From a checkpoint of a small transformer trained on Wikipedia: no biases in attention or MLP, attention and MLP in parallel.
Each number is 128 + 32 x the weight over its row's rms, rounded and kept within 0 to 255. Layers, rows and columns count from 0. The size above them is the row's rms in percent of the matrix's.

# layer 3 attention query, 384x384, rms 0.116, rows 259-294, columns 288-383
size [ 81  91  89  93  85  88  83  85 101  96  86 100  93 105 102  99  88 100 101 122  98 101  99 101  97 102 100 102  98  80  83  69  76  84  85  75]
[[135 235 132 121 137  76 111 129 137 124 149 136 153  94 118 154 174 103 126 142  72 139 142 147 104  82 150 184 131 150 158 149 132 137 147 110 146 173 130 125 142 105 151 158 121 140 101 142 137 171 143 119 135  69 157 151 117 103  52  93 152 137  97  91 187  95 151 133 145  88 142  98 123 141 152  79  91 145 161 109 121 151 182 164 140 140 134 179 180 148 125 135  87  92  91 105]
 [ 94 136 165 211 170  71 109 126 110 121 159 131  99 152 150 131 123  48 119 188 120 137 144  87 140 107 149 125 155 174  83 110 174 126 162 140 155 123 170 112  47  55 146 137 141 174 110 135 162 123 104 113 155 113 165 148 182  99 115 141 147 106 131 117 103 137 120 142 108  69 179 102 129 126  90 118 122 126  98 129 113 155 146 126 156 149  86 109 161 167 127 186 123  87  87 184]
 [125  89 123 118 115 169 175 115 130  94 135 151  85 167 118 132 153 113  93  75 125  65  86 155 111 106 129 116  75 147  75 100 100 162 124 165 119 110 123  82 139  88 136 110 118 139 153 144 141 168 130 124 134  96 140 170 147 163 159 158 161 155 122  79  56 122 171 167 127  97 121 153 152 134 138 127 165 166  99 133  93 132  46  98  78 156 121  92  71 206 165 131 152 142 130 154]
 [159  69  98  95  79 135  68 131 170 128 117 131 109 137 132 142 127 197 149  72 173 177 101 136 169 173 136 102  51 124 111  95 118 144 127 131 100 121 117  97 142 181 179 178 143 132 144 120  97 171 117 124 112 162 119 104  45 112 151 169  98 174 178 109 116 101  87 116 131 170  78 143 106 176 109 204 113 174 113 105 156 157  99  56  62 108  72  83 124 140 158 148 173 214 124 139]
 [113 152 174 104 168 112 126 213 101  63 132  87 162 182 142  76 156 101  97 135 159 106  69 104 166 131 123 130 134  99 117 130 141 141 128 167 166 143 155 150 112  91  94 128 130  73 111 121 103 186 132  77 161 111 112 122 152 139  90  87  95 148 130 109 121 109 139 139 136 112 113 118 116 130 194 129 139 135 109 112 100 164 133 173 140 160 148 134 169 148 154 127 102  90  78 128]
 [113 138 150  92  87 100 133  89 156 112 123 126 149  99 163 155 166  95 161 112 155  64 102 120 168 129 175 113 100 153 116 145  77 147 146 148 113  80  71 142 130 209 189  76 110  94 164 197 120 189 131 123 125 145 121 101 116 138 168 115 182 163  98 136 124 139  89 115 156 143  71 148 158 157 124 147 132  93  89 109 149 142 125  87 124 116 130  95 133 128 131 121 147 103 132 183]
 [ 88 110  82 156 138 104 131 103  93 103 110 118 127 162 162 157 129 154 146 114 117 168 119  76 163 148 179 177 121 175 157 123  68 166 149 123 141 147 130 140 145 148  91 152 112 178 130 117 136  95 154 131  89  89 192 148 157  94 126  65 108 157 139 150 125 138  98 140 140 125 140 109 101 130  95 124 137 107  86 122 122  86  80 138 132  94 116 157 120 101 154  80 168 192 106 121]
 [138 126 130 180 125 103  67 127  45 113 189 147 139 131  98 137 136  99 105 130 120 169 121 147 122 127 147 163 166 164  76 115 137  62 119 151 154 128 133 140 190 112 151 118 140 134 160 144  91  84 125 128 169 143  80 126 167 109 123  63 163 113 115 173 170 108 134 102 121 169 132 115 167 160  96 197 134 108 132 129 115 162 180 157 106 147 107 165 155  84  78 163  83 156 119 141]
 [117 156  96 147 131 116 148 192 109 147 142 146 138 158  69 121 158 146 119 177 125 132 129 125 127 133 127 155  81 105 164 121 152 135 108 169 184 120  71  96 160 109 116  86 128 146 150 168 141 110 165 154 119  96 116 110 126 170 120 145 110 180 156 145 127 125 157 131 160 152 142  98  92 152 160  53 148 154 166  92 193 113 154  78  78 134 158 122  96 153 148 131 125 142 103 145]
 [175  56 113  75 128 108 194 212 143 120 138 129 149 179 132 122  61 148  97 166 110 159  95  72 147  93  72 123 145 162 126  56 136 112 141 133 137 113 111 183 146  94  82 119 120 121  96 117 140 148 128  96 101 130  63  86 167 101 115  72 138 157 144 132 146 154 172 219  77 179 148 117 118 174 123 125  90  68  95 151  99  63 109  94 115 117 195 140 148  77 113 137 140 212 124  89]
 [ 80 104  77  77 121  93 188 131 149 149 120 130 118 149 107 122 139 105 156 114 114 135 105  98  79 121 131  92  97 136 116 119 110 138 123  80 131  98 124 100  79 151 126  65 132 148 148 120 156  98 173 125 122 143 109  64 106 167 122 218 166 155 154 100 121 160 137 133 121  93 123 106 125  92 109  73 151 104 125  73 126 108  87 117 120 105 144 160  88  91 106  80 110 182 152 143]
 [110 173 157 119 136  76 149 134 154  47 117 148 132 110 133  99 186 105 143 168 124 129  98 112 104 187 109 125 160 129 147 123 156 118  49 141 115 163 144 152  91 122 116 121 111  76 186  84 184 149 114 166 114  86 150 147 149 169 104 165 158 159 143  96 117  87  46 107 119 143  72 107 157 146 120 129 133 128 148 111 108 133 105 182 115 157 139 144 125 167  79  79 169 131 129 164]
 [136  95 141 138 146 145 126  93 149 168  97 117 138 137 119 100 120 110  92 163 106 184 130 119  98  63  92 140 159 116 139 175 170 118 135 139 131 111 162 116 148  86 215 145 173  98 133 144  83 108  80 133 163 155 164 117 114  76 152 101 122 127 115 168 101 110 128 107 123 148 138 220 110  78 190 105 140 189 171 148  46 120 156  88  68  93 121 135 130 103 162 137  96 103 162 120]
 [122 136 120 158 139 161  78  80 132 189  94 138 108 102 143 125 116 154 123 112 112 192 141 108 164 150 108 185 135  87 137 132 130 131 128 114 171 177  88 108 137 130 131 125  79 143 125 155 147 115 118 135 114 118 158  52  82 171  66 148 148 154 127 122  80 174 143  93 186 151  94 100 110 145 150 137 100  58 142 131 154  99 111 203 108 104 128 144 134 133 121 189 156 152 125 106]
 [102 145 109 100 147 112 121 106  97 139 173 118 131  94  57 197 120 134 105 106  93  99 128 111  75 176 125  70 143 109 142 126 114 144 110 113 149 126 131 158 164 145 114 107 128 152 157 161 182 149 160 113 164 131  97 111 165 120 179 100 154 193 116  90 139 152 190 144 117 135 102 173 199 107 159 162 126 130 105 142 149  84 145 174 101 125 103 121 122 105  86 171 120 181 140 160]
 [151 107 111 105 128 136 151 153 131 185 188 107  68 112 136 108 118 133 107 160 114 100 162 180 180 106 110 120 129  82 142 164 174 113 132 150 151 145 168 118 130 156 104  94  98 122 141 112  78 149 136 149 187 126 137 165  84 195 107 143  82 156  82  98  99 113 140 153 125 109 121 154 128 102 213 162 137 142 104 125 123 153 125  97 142 114  98  63 160 146 210 148 169 135 171 120]
 [130  82 141 123 119 163 115  73 178 116  99  98 110 129 205 101 120 172 164 109 124 185 127  87 164 151  92 137 130 189 153 128 126 125 174  49 102 134 146 104  79 144 124 143 196 110 120 115 190 147 119 185  93 158 134 177  63 141 119 175 172 105 176  67 147 211 135 105 151 249  98 119 121 119  80 148 125 152  75 129 135  96 140  69 149 121  80 154  61  98 111 155 151 144  92 128]
 [125 114 172 125  72 210 138  65 146 138  88 157  95 132 140  98 138 156  99 112 116 123 108 116 124 138  97 113 104  98 107 124 162 128 162 169  90 136 126 111 113 137 113 149 126 141 126 181 112  88 147 122 114 107 148 143 134  79 105 113 137 128  80 178 163 190  92 146 146  80 100 125 153 137 113 186 101 126  89  76 141  87 125 122 162 130 114 150 135 107 119 108 154  65 119  71]
 [ 96 165 149 140 109  89 136 129 147 176 149 107 152 146 113  97  98  83 140 173  97 149 132 131  84 103 131 167  65 128 103 100 130 120 168 146 152 108 153 133 187 121 118 183 155 195 185 141 170 123 129 140 149 154 145 132 149 130 132 127 129 108  99  63 101  84 153 161 140 159 150 160 130 156  94 118 134 177  91  79 128 182  82 155 145  80 133 142 103 140 132 130 126 161 137 185]
 [ 84 157 102 128 137  94 199 179  85  88 115 107  94 134 125  99 144 107  79 105 123 127 159 146  71  54 130 111 145 108 137 110 119 126 101 172  90  93 132 137 126 153 183  64  99 148 155 132 165 158 126  99 195  95 178 113 131 112 120 151 160  87  98 134  89 106 199 133  91  53 125 129 162 126 149  86 134 152  91 138 107 163 130  94 138 117 195 109 145 120 105 158  99  75 128 179]
 [ 85 111 155  73 128 200 148 113 103 184 124  75 167 130 154 118 116 141 111 145 104 110 125 146 147  97  84 128 174 122 118 134 141 148  77  86 118 184 140  96 146 127 130 159 100 171 153 109 118 157 115  82 106 113 118  79 150 163 109 117 125  92 142 127 129 103 125 151 154 143 117  98 186 196 170  76 127 158 143 140 115 220 163  86  99 112 165 106 176 140 148 130 117  75 134 123]
 [133 136 132 109  70 133 195  59 136 125 147 124 101 115 145 164 180  76 151 172 123  90  93 102  57 113  86 103 100 151 142 164 172 156 114 147 142  97 108 163 111 139 117 147 145 118 117 136  97 111 149 138 153 108 140 150 123 112 142 132 144 116 159  66 120 127 199  90 131 159 143 134 161 132 131 122  88 149 166 137  83 160 134  93  86  78 101 118 132 123 152 165 149 150  86 114]
 [112  77  97 156 111 133 124 105 140 160  98 143 114 114 169 144 148  97 224 157 182 108 171 106 118 137 113 171 134 177 179  88 130 171 147 105  81  90 149 155 149 138  75 177 120  66  91 140 131 100 130 149 104  92 218 141 119 160 121  84 126 146 173  66  95  85 143  93 123 159  62 166 111 115 141 126 135 151 142 127 168 161 113 120 105 170 119 116 142 153 128 150 140 120 181  78]
 [171  37 149 113 109 168 106 159 114 125 145  76 152  99 102 139 174 133 113 161 154 107  79 129 107  67 116 146 125 102 131 124 112 101  75 111 120 149 140 157 133 114 136  99 103 114 113 160 143 112 153 151 181 144 127 140 171 126 121 133 113 131  49 120 138 127 141 150 139 175  81 113 105 101 142 160 136 104 151 141 105  87 106  56  94 111  91 186 140  92 143 140 136 114  99 137]
 [121 143 146  79  45 131 127 155 156 120 110 123 136  69 147  94 115 189  78 137 132 147  88 184 114 120 119 173 157 162 105 138 156 106  92 149 148 189 108 121 122 148  92 134 171 159 127  89 120 153 143 163 144  89 137  75 136 114 136 159 109 120 147 127 190  78 153 136  67  99 125 112 170 161  96 151 132 120 109 126 124 148 117 114 135 131  97 112 115 125 167 146 109 104 139 129]
 [ 96 124 102  31 119 130 146 208 113 139 134 174 176  96 108 124 151 100 120 148 135 179  93 143  92 113  85 105 142  40 136 190 158 109 151  87 146 134  60 162 154  98 121 157  71 158 142 113  97 109  52 138 171 172 196 170 165 178 185  94 131 135 152 177  83 166 124 148 102 152 155 151 154  82 136 118 156  78 120 159 156  86  91 156 119 137 159 101 136  73 109  95  67 146  85 198]
 [126 156 184  97  86 113 117 185 132 112 135 109 138 183  91 122 181  99 106 105 147 130 115 155 156 135  39 152 165 135 142 140 141 148 100  97  69 173 126 170 130 143 171 125 155 136 181 127 129 132 124 146 118 111 156 129 155 155  73 158 208 152  80 103 104  98 164 179 157 118 140 136 114 179 111 134 111 159 128  88 137 141 150 107 129 151 123 172 152 172 166 194 183 131 153 112]
 [150 174 164 167 140 139 122 141 155 134 158 131 152 123  82 170 116 108 142 124 108 152 118  69 180 186  59 146 134 164 140 121 113 185 146 157 128  73  77 134 126 128 140 162 144 108 121 146 136 132 148 147  99 163 130 102 104 117  53 119  91  86 183  91 144 128 137 159 181 186 110 161  91 141  97 159 109 148 173 157 155 159 161 145 108 113 107 122 156 171 153  87 160  72 127 132]
 [147 152 198 109 100 174 153  86 152  90 164 170  97 135  55 114 112 125 122  55 162  86 135  89 181 126  79  89  91 149  87 160 137 109 167 109  86 109  65 132 124 113 133 147 141 101 118 112 109 134 169 110 150 176 166 117 129 119 107 152 109 178 167 151 167 182 111 170 174 164 106  93  86 161 149 122 216 118 118  88 129 112 111  66 205 207 192 144 101 133  99 100 164  77  92 106]
 [ 74 151  91 103  57  94 159 150  88  78 183  88 161 102 142 157 189 141 111 125 150 161 127 107 151  71 105 135 121 138 125  77  96 138 146  83 193 112  73  80 142 127 101 126 132 129 112 121  32 167 146 131  75 131 102 138 153 158 110  79 186  90 117 115 103 184 140  62 157 109  84 106 132  78  83 104  99 109 107  65 160 120 176 126 147 104 125 158 156 153 187 150 131 157 141 143]
 [150 141 143 210 142  91  55 102 145  88 113 167 112 124 147 111 142 123 128 164 109 120 171  73 102 121 142 154 166  96 114 154 159  93 143 135  71 123 130 110  56  94 142  70 108 108 146 141 164 144 110 107 145 105 150 150 107 107 125 142 111 147 178 172 104  50 125 129  90  72 136 103 111 124 163 149 107 128 104 152 114 144 147 151 161 161 135 172 139 124  81 135  76  92 102 110]
 [129  55 106 139 169 153  72  51 122 154  89 127 111 130 103 145  69 122 118 120 124  44  53 131 134 171 161  93  78 138 174 166 162 147 147 106  65 127 144 158 132 167 148  66 125 157 163  69 131  93 127 112 162 109 105 109 136 148 166 174 112 191 158 167 113 109  78  81  87 116 155 124 107 139 166  82 131  82 139 157 159 139 154 101 163 150 182 114  87  93  45 121 119 128  84 171]
 [ 90 123 183 136 136 110 107 159 128 188 118 150 166 145 147 143  86  53 120 108 154 121 117 167 134 131 157 153 113 100 136 112 165 144 135  81 163 165 106 150 162 112 130 128 165 164 113  71  74 143  87 121 132  93 113 100  97 133 152 114 155 100 114 130 170 212  95 108 132 146 139  70 151 159  82 148  78 119 119  99 149 177  94 181 111 136  78 105 119 140  98 183 130 102 139 200]
 [175 206 116  86 130 123 138 122  50 144 120  95 131  73 148  95 152 161 141  97 136 159 153 112 167 152 105 176 157  86  59  92 133  97  91 195 200 136 144 109 124 115 132 151  93  74  72 150  83 106 100 158 135 189 111 159 119  87  76  55 136  82  82 206 141 172 193 120 125 121 146 133  91  53 163 121 153 101 117 166 141  85 132 164 157 118 100 151 184 105 175 141  74 109  94 145]
 [140 167  94 128 154 128 112 121 118 168 124 168 153 105 167 170 147 105  61 210  78 130 117 160 104 117 185 137 169  99 121 123 138 111 129 142 150 110 117  92  98 109 128 155  78 140 111  87 147 184 101 131 150  71 124 112 167 123 102 132 139 117  77 134 176  93 139 113  84 128 120 109 182  91 150  81 181 124 104 174  98 140 219 128 150 151 130 163 131 124  93 127  74  67 121 146]
 [151  53 103 119 113 165 117  98 105 140 125 155  85 112 110 172 138 177  78  94  90  93 114 143 154 120 133 172  90  90 190  81 101 169 147  54  75 111 133 142 146 149 108  89 146 117 134 100 168  98 130 106 120  67 117 118 141 137 153 157 121 118 143 110 148 204  99 100 138 127 136 149 144 155 135 149 100 144 109  98 143  99 111  75 123  77  92  88  91  90 190 119 137 147 120 111]]
# layer 3 attention key, 384x384, rms 0.116, rows 259-294, columns 288-383
size [ 69  76 108  62  86 101 104  64  86  87  60  95 100  93 104  86 117  97 103  47  95 102  96 103 104  95 108 101  99  79  85  69  90  87  67  98]
[[143 122 188 132 144  93 141 154 108 123  66 120  80 139 119  99 152 137 139 184 152 173 164 113 137 114  95 115 167 156 138 117 103  91 134 101 120 116 135 102  84  86 161  52 133 114 152 106 123 122 144 115 129 103 118 146 130 138 177 120 138  90 157 157 113 116  72 141 127  93 101 131 136 141 179 168 107 160 165 130 132  97 157 156 125 136  98 178 125  92 155 157  81 127 137 138]
 [109  92 147 135  83 141 159 138 102  97 122 150 110 130 163  77  87 196 156 153 111 183 134 103 142 156 139 131 177  98  93 175  76  99 138 131 110 174 107 114 182 176 143 136  86 126 168 148 140 178 141  60 151 136 100 144 120 132 136 145 157 141 113 124 153 109  61  67 160 142  78 120 165 116 169 126 162 129  91 145 127 110  86 187 172  95 107 186 139  86 102 139 126 125 134 138]
 [128  77 179 136 147  74 122 137 182 164  81 140 137 110 141 141 133 134 137 182 215 149 131 120 151 129  86  80 128 133 128 164  89 181 151  56 203 172 124 122  92  90 107  95  97 100 152 130 119 120 113 102 118 130 104 126 115 163 132 116 113 157 155 127 109 118  94 180 149 150  89 162 102 134 131 183 112 147  72 114 185 168 131 168 175 109 116 160 156  40 189 168 137 140 143 107]
 [125 194  83 109 129 101 129  94 101 148 125  93 167 162 107 120 137 147 150 152 104 152 121 123  89 161  96 119 139 148 116 134  81 100 125 177 180 113  98 126  99  72 105 113 137 155  74 201 115 155 113 177 125 186 163 104 145  71 123 154 116 152 158 116 143 107 148 134 162 138 175 114  61  99 110 174 136  73  97 128 141 196 186 116 169 143 182  76 152 146  82  88 125 131 104 121]
 [108 138 146 112 102 144 106 131  86 148 157 133  98 108 115  76 137  99  77 146 110  88 133 219  93  68 158 134 110 117  89 131  64 150  97  60 131 131 129 155 135 101 106 140 137 150 180 111 112 172  87 135 122 142 125 132 176 142 139  46 124  92 141 125 156 186 106 136 115 148 123  71 166  79 100 123 155  99 170 142 122 128  66 137  95 151 132 115  61 152  98 101  84 118 158 127]
 [107  78 137 114 121 103 118 131 119 152  84 126 111 167 126 155 129 113 172 190  98 141 183 182  78 125 153 187 133 155 149  89  53 126 141 140 131 140 156  68 121 127  72 147 115  87 129 108 131  89 154 183 104 168 136 148 158  99 192 144 152 171 175 144 111 230 136 148 128 132 160 106 127 160 125 144 153 190 123 126 100 158  61 132 115  99 113 152  91 107 126 178 112 152 148 148]
 [130 130  87 105 125 162 123 174 116 161 140 149 103 126 105 161  89 165 110 130 170 128 160 123 132 137 103  93 119 151 135 179 184 100 139 168 163 129 117 100 125 136 124 141 151 175 151  77 128  73  86 124 109 112 164 151  93 195  55 153 138  87 129 183 116 141 136  87  51 137 171 157 160 116 150 122  93 121 143 115 165 138 108 139 124 174  78  95 122  97  98 171 133 137 147 197]
 [102 116  99  86  95 135 119 104 147  91 119 149 159 129 134 109 154 138 166 158  73 143 115 169 110 180 117 137 172 164 120 128 105 164  47  90 135 111 127 107 137 154  99 204  79 131  80 146 131 142 188 145  82 132 192 125  82 115 126 174 129 144 134 114 142 136 136 119 103 153 167  99 123  76 134 143 125 108 163  94 142 109  88  84  89 106 160 134 145 172 151 123 142  64 147 107]
 [136  91 140 135 141  65 136 123 102 169 110 157  86 103 198 136 102 145 110  63 149 143 104  86 142 154 102 105 159 178 107 184 181  98 185 142 163 123  74 185 107 203 207  89 147 161 128  94  87 147 142 115 142  99 142  87 151 132 111  94 112 109 149 176 170 109 160  86  76  78 162 143 158 104 168 170 119 129 228 154 174 118  47 175 105 158 102 188 166  97 176 125 111 100 182  88]
 [119 138 105 163  98 139  90  88 149 119 173 103 139  72 141 146 175 119 114 166 114  46  91 159 130 148 169 102 137  69 135 184 126 179 139  96 145 109 154  77  91 110 137 180 117  72  97 131  97 195 139 159 112 177 122 148  64 134 118 168 133 152 121 141 133  99  61 125 134  93 142 157 142 132 151 187 139 118 119 146 185 151  85 121 101 122 154 155 101  71 136 153 101  80 125 148]
 [126  64 226 207 180 154 139  98 136 139 135  78  82  51 152 156  96 116 115 119 163 152 128  88 116 132 133 161 126 115 128 150 160 152 149 158 111 156 101 174 139 170 163 107 128 118 118 152 124 166 127  77 136 107 126 149  78  95 112 145 181 137 121 146 121 124 114 107 117 125 142 132 164 146 176  54 131 137 132 141 144 107 103 133 165 143 123 133 121 129  75 138 126 153 113  99]
 [196 125 129 160 144 176  79 132  66 138  96 115 196 130 102  98 143 106 163 143 108 137 164 127 122 175 110 155  88 150 135 152 144 156 148 107  73 123 167 132 123  90  99 172 156 152 103 154  61 115  91 117  77 128 123 162 146 112 156 128 154 161 115 168 112 157 182 125 110 130 136 151 129 155 188 119  97 119 149 112 179  98 136  77 187 171 151  42 133 137  55  81 100 199 121 142]
 [ 96 182  85  57 137 104 153 136 165 122 151 163  72 124 186 170 167 151 142 107 154 134 109 169 125 119 128 128 140 140 119 103  90 106  91 108 158 113  87 124 144 170  17 130 160 131 130 139 145 157  82 149 164 118  96  96 115 175  95 112 149 116 142 142 139  99 157  85 120 100 143  92 161 111 166 149 142  87  50 100 115 123 150 148 154 181  78 124 138 132 138  65 162  98 130 133]
 [100  81 137 112 110 183 141 179 132 132 140 155 134  60 151  93 162 151 107 190 148 172 137 154 167  84 147 120 180 113 145  80 138 162 157 134  85 120 143 137 134 138  80 114 218 152 122  90  96  97  98 181 102 161  56 164 122 128 200  89 141 168 143  95 166 127 134 114 123 166 127  97 155  82 112 130 150 110 110 134 151 168 117 159 143 172 103 167 120 108 107 136 123 139  64 105]
 [168  64 142 131 152 132 137 115 104 176 120  98 138 139 159  66 144 198 114  95 131 111 100 126 127 121 127 130  91  96 122 101 112 103 144 152 118  85  98 159  41  91  70 118 111 157  95  95 132  86 109 202 111  91 134 121 133 119 130 132 112 119  78 139  41 150 176 148 133 145  89 124 101 146 146  66 136 118 159 133 136 123 165 134 148  76 135  71 116 125 184 119  91  72 120 115]
 [129 132  72 113 105  91 115 141 131 118  97 117 159  79 120 161 158 153 109  73  60 159  66 140 177 192 180 135 181 100  67 101  56  68 124 131 120  80  86 140 153 127 106 121 148 189 196  68 137 106 122 148 208 114 129 130 161  43 171 131 184 104 105 165 124  95 111 133 177 124 117 138 170 177 105  80 116 139 133 141 139 122 107 226 142  49 154 126 154 119 126 129 103  74 127 154]
 [ 82  89 173 108 171 134 226 127  75 167 118 116 117 100 180  93 101 177 124 124 129 103 172 100 120 109 105 120 140  94 140 144 120  77 129 179 143 129  94 105 183 150 127 134 109 152 113 110 143 144 181 107 126 124 126 106 153 118 151 108 143 116 103 173 129 159  90 131 115  80 112  71 193 156 145  90 142 155 128 129  98 110 150 142 180 148 153  90 130 148 110  72 133 131 117 142]
 [143 115 139 108 167 126 117 112 128 127 122 130 203 125 206 116 144 207 157  46 155 156 136 116 132 102 151  91 170 120 153 134 111  74 157 160 186 138 138 160 180 194 134 154 153 149 116  84 129  89 146 133 136 117  66 115 164 128 118 114 150 125 160 164 124 128 103 101  85 109 147 118 155  89 156 107 157 100 129 189 141 148 117 139  84  77 110  81 124 184 154 150 127 136 141 112]
 [114 102 121  99 152  83 116 101 109 124 150 108 104 134 145 141 123 119  99 115 166 103  99  93 163 159  97 107 210 101 127 131 159 164 140 129 101 160 122 153 151  95 166  74  90  75  81 171 143 171 184 163 132 131 107  99  90 109 172 114 103 138 117 202 105 144  94 133  87 119 112 149 180 109 115 110 165 104 119 121  92  56 164 155 169 113 104 158 184 124 155 162  68 136  83  90]
 [144 120 138 154 107 142 139  60 131 172 181 121 164 172  93 157 132  88 106 167 126 115 153 166 168 150  86 100 121 156 129 142 183 146 154 117 168 143 141 100 172 108  81 138 101 164 156 160 132  96 158 172  89 159 143 138 104 120 128 121  72 123 120 108 132 121 107 127 104 140 119 109  98 114 114 160  87 113 119 168  84 120 129 161  25 172 156 169  98 147 149 196 157 154 131  72]
 [137 143 117 156 169 161 107  76 112 128 132 140 130  88 135 149 168 105 194  71 119 103 110  79 146 117 158  82  72 107 119 161  78 112 167 118 131  80 185 164 110 148 100 131 167 151 181 122 124 111 128 127 173  79 140 126 218  78 119  88 107 182 133 113 199 120 150 148 172 119  96 141 125  81 150 169 119 119 133 119 182  91 129 137 118 139 149 150 156  88  95 128 117 185  99 151]
 [127 144 136 124 206 153 117 149 148  92 138 102 194 151 160  87 125 157 115  93  75  90 140  77 128 168 160 106 112 114 131 101 191 173  81 114 142 177 151 117  89 121  83  96  96 137 110 156 195 156 112 109 113 193 183 118 119 139 161 175  67 140 106 132 120 121  91 155  97 120 100 166 138 123 185 146 143 142 102 156 112 123 101 116 124 116  95 116 149 146 158 140 146  64 143 103]
 [117 130 157 135 165 112 184 141 132 142 158 137  95  99 100 116 113 157 138 126  55  97 162 146 132 130 164 101 142 193 121 178 119  80 122 104 136 126  89 154  71 146 141  72  45 145 139  52 143 126 125 123 163  60 128 147 163 109 171 153 137 145  93 178 148 138  89 125 102 133 127  88 150 130 132 145 102 108 130 111 123  83 157 155 139 111  98 145 130 144 137  65 102 147 106 136]
 [107 123 118 116 131 128 138 107  81 163 160 150 124 160 148 149  71  56 118 146 108 160 155 109 120 163 158  96 141 146 156 126 178 105 145 168 222 135 106 148 130 169  98 180 144 111 142  89 114 120 127 123  90 112 124 148 185 110 158  88  77 117 205 146 136 100 110  74  87 135 188 139 128 141 114  93  99 146 118  87 125 128 107 147 111 119 162 106  99 109 100 133  99  98 137 105]
 [124 133 136 154 178 172  94 162 114 153 120 124  84 105 102 173 104  60 138 172 111 135 140 117 161 145 118 114 149  91  43 188 124 155 100 101 122 104 128 139  92 149 197 162  89  80 169 148 157 131 113 135 122 155 111 128 108  61 180 143  62 113  99 110  98 110 121 106 154 156  85 192  95 137 164  78  93 142 135 108 130 107  94 131 174 122 185 106 101 195  71  12 131 103 105 136]
 [120  85 112 137 131 113 135  65 126 141 137 106  87 145 154 145 139 147  64  80 155  96  93 190 147 116 133 105 119 124 111 138  29 139 122 144 139  70 164  72 143 182 137  93 152 130 154  86 168 173 142 122 127  94 154 148  97  83 126 129 117 157  58 129  86 110 175 118 101  85 102 118 122 149 133 175 106 148 121 108 114 130 132 125 124 123 168 116 115 138 175 142  98 189 114  96]
 [130 140 119 161  89 108 149 135 119 152  65  83 163  85 142 196 167 139 142 125 152  97 128 117 119  74 105 146 206 112 166 137  90 115 168 130 150  60 126  87 133  85 110 147 121  71 121 147 152 118 129 156 171 119  86 147  84  78 118 144  79 113 124 152 164 119  71 127  83 179 124 113 164 156 162 121 146 109 157 137 142  80  86 131 136 119 126 142 153 162  61  76 147  95  92 182]
 [145 144  94  75 147  71 135 100  40 144 116 123 133 145 113 131 159 149 120 123 115  81 131 141 137 141 173  78  75 150 115 199  85  73  96 112 100 139 148 152 132 167 149 110 164 149 163 189 147 137 107 126 111 110  97 127 115 108  96 128 134 157 147 133 101 144 169  90 106  88 211  89 170 122 119 112 146 121 170 109 160 103 132 154 127 102 103  91 109 124 103 136  93 129 119 102]
 [123 171 118 154 144 118  96 140 141 117 137  73 190 114 101 101 169  89  80 122 155 128 171  87  80 134 174 144 106  83 144 103 151 153 122 113 107 193 159 126 129 162 134 116 140  93 133 111 141 134 160 102 144 139 130 111 122 114 186 151 106 124 145 120 174 133 186  73 142 176 120 127 146 130 106 121 142 114 163 124 142 157 123 203 116  89 134 132 150 171 168 116 143 132  83 121]
 [ 78 177  93 141 106 109 168 152 148  95  91 148 143 151 161 135 128 148 137 109 106 150 167 121 126 129 120 160 122 144 138 119  83 161 141 150 123 107  72  47 133 140 152  99 204  76  84  80 169 194 144 129  75  77 103 157  93 123 126 161 103 159 200 111 128 137 118 150 153 110 188 186 151 141  74 164 126 125 134  90 118  97 145  94 172  83 181  69 123 143 120 100  96 111  95 122]
 [164  26 157 115 168 159 147 127 117 145 132 168 105  85 190 113 123 146 187  69  93 109 115 103 162 188 144  91 146 104 138 154 135 163 121 148 183 173  93 132 145 132 124 155 117 151 114  75  87  78  81 133 161 143 108 210 132 125 139 109 112 159 110 116 119 133 106  99 185 133 133 172 149 116 165 114 127 107 132 144 144  97  49 150 130 103 120 125  87 136 110 113  98 148 133 142]
 [149 130 149 110 154 172 129  99 187 181 157 108 122 127 131 153 105 143 107 127 154  31 181 158 101 126 138  90 156 139 128 138 127 126 109 148 191 145 118 173 124 138 113 160 117 114 123 177 114  89 113 164 123 128  86 170 170 128 110  80 120 130  88 157 173 133 140 157 115 139  53 106 143 159 127 169 147  99 146 146  98 190  74 103  90 144 112 132 122 121 183 121 152 104 165  44]
 [108 152 130 105 142 101 164 145 107  34 154  94 132 141  75  93 123 100  91 139  88 199 142 113 135 137 133 130 124 101 132 155  92 145 159 117 178 151 129  89 138 165 222 175 128 157 131 134 176 197 177 124 119  97 146 105 113  61  82 142 116 110  81 150 170 133 113  85 103 108 155 208 132 169  86 103 121 125 130  85 148  77 181 142 114 114  98 121 180 165 147 155 105  69  85 118]
 [ 67 147 105 121 128  71 104  99 119  83  93 100 103 116  61 151 144 105 105 124 124 186 131 131 124  74 126 126 127  98 132 108 125 127  98  98 100 144 149  79 123  64 174 127 116 176 110 142 144  94 156  90 132  86 103 126 165 156 177 129 144 100 157 112 114 111 134 145 125 152 161 134 126 147 139 127 178 139 195  77  41 142 197  80 121 128 141 106 178 163 161 207 134 118  79 107]
 [ 88  96 175 125 137 138 211 163 101 121 148 133 103 127 157 111 107 119 127 135 152 147 150 104 113  95 113  76  89 129 117 158 154  60 124 150 115 154 153  90 157 158 188  79 154 113 158 138 102 147 130 117 173 127  91 148 181 176 135  91 109 143 152  91 157 119 149 153  99 101 159 127 144 142 172 148 107 150 143  85 125  91 104 174 141 158 141 159  90  70 138 120 123 163  94 126]
 [ 88 115 129 164 112 124 160 102 116 182 152 135 107 163 119 125 105 185 123 140 137 121 155 142 143 129 164  75 124 111  72 129 133  91 111 154 202 103 156 133 164 144 129 169 108 192 133 168 124 142 127 104 147 194 132 153 185 143 121 139 146 112 156 146  87  97 118 109 138 136 158 159 127 138  91 146 153 137 101 102 153 124  96 168 158 146 127 118 141 136 122 117 108 127 153 134]]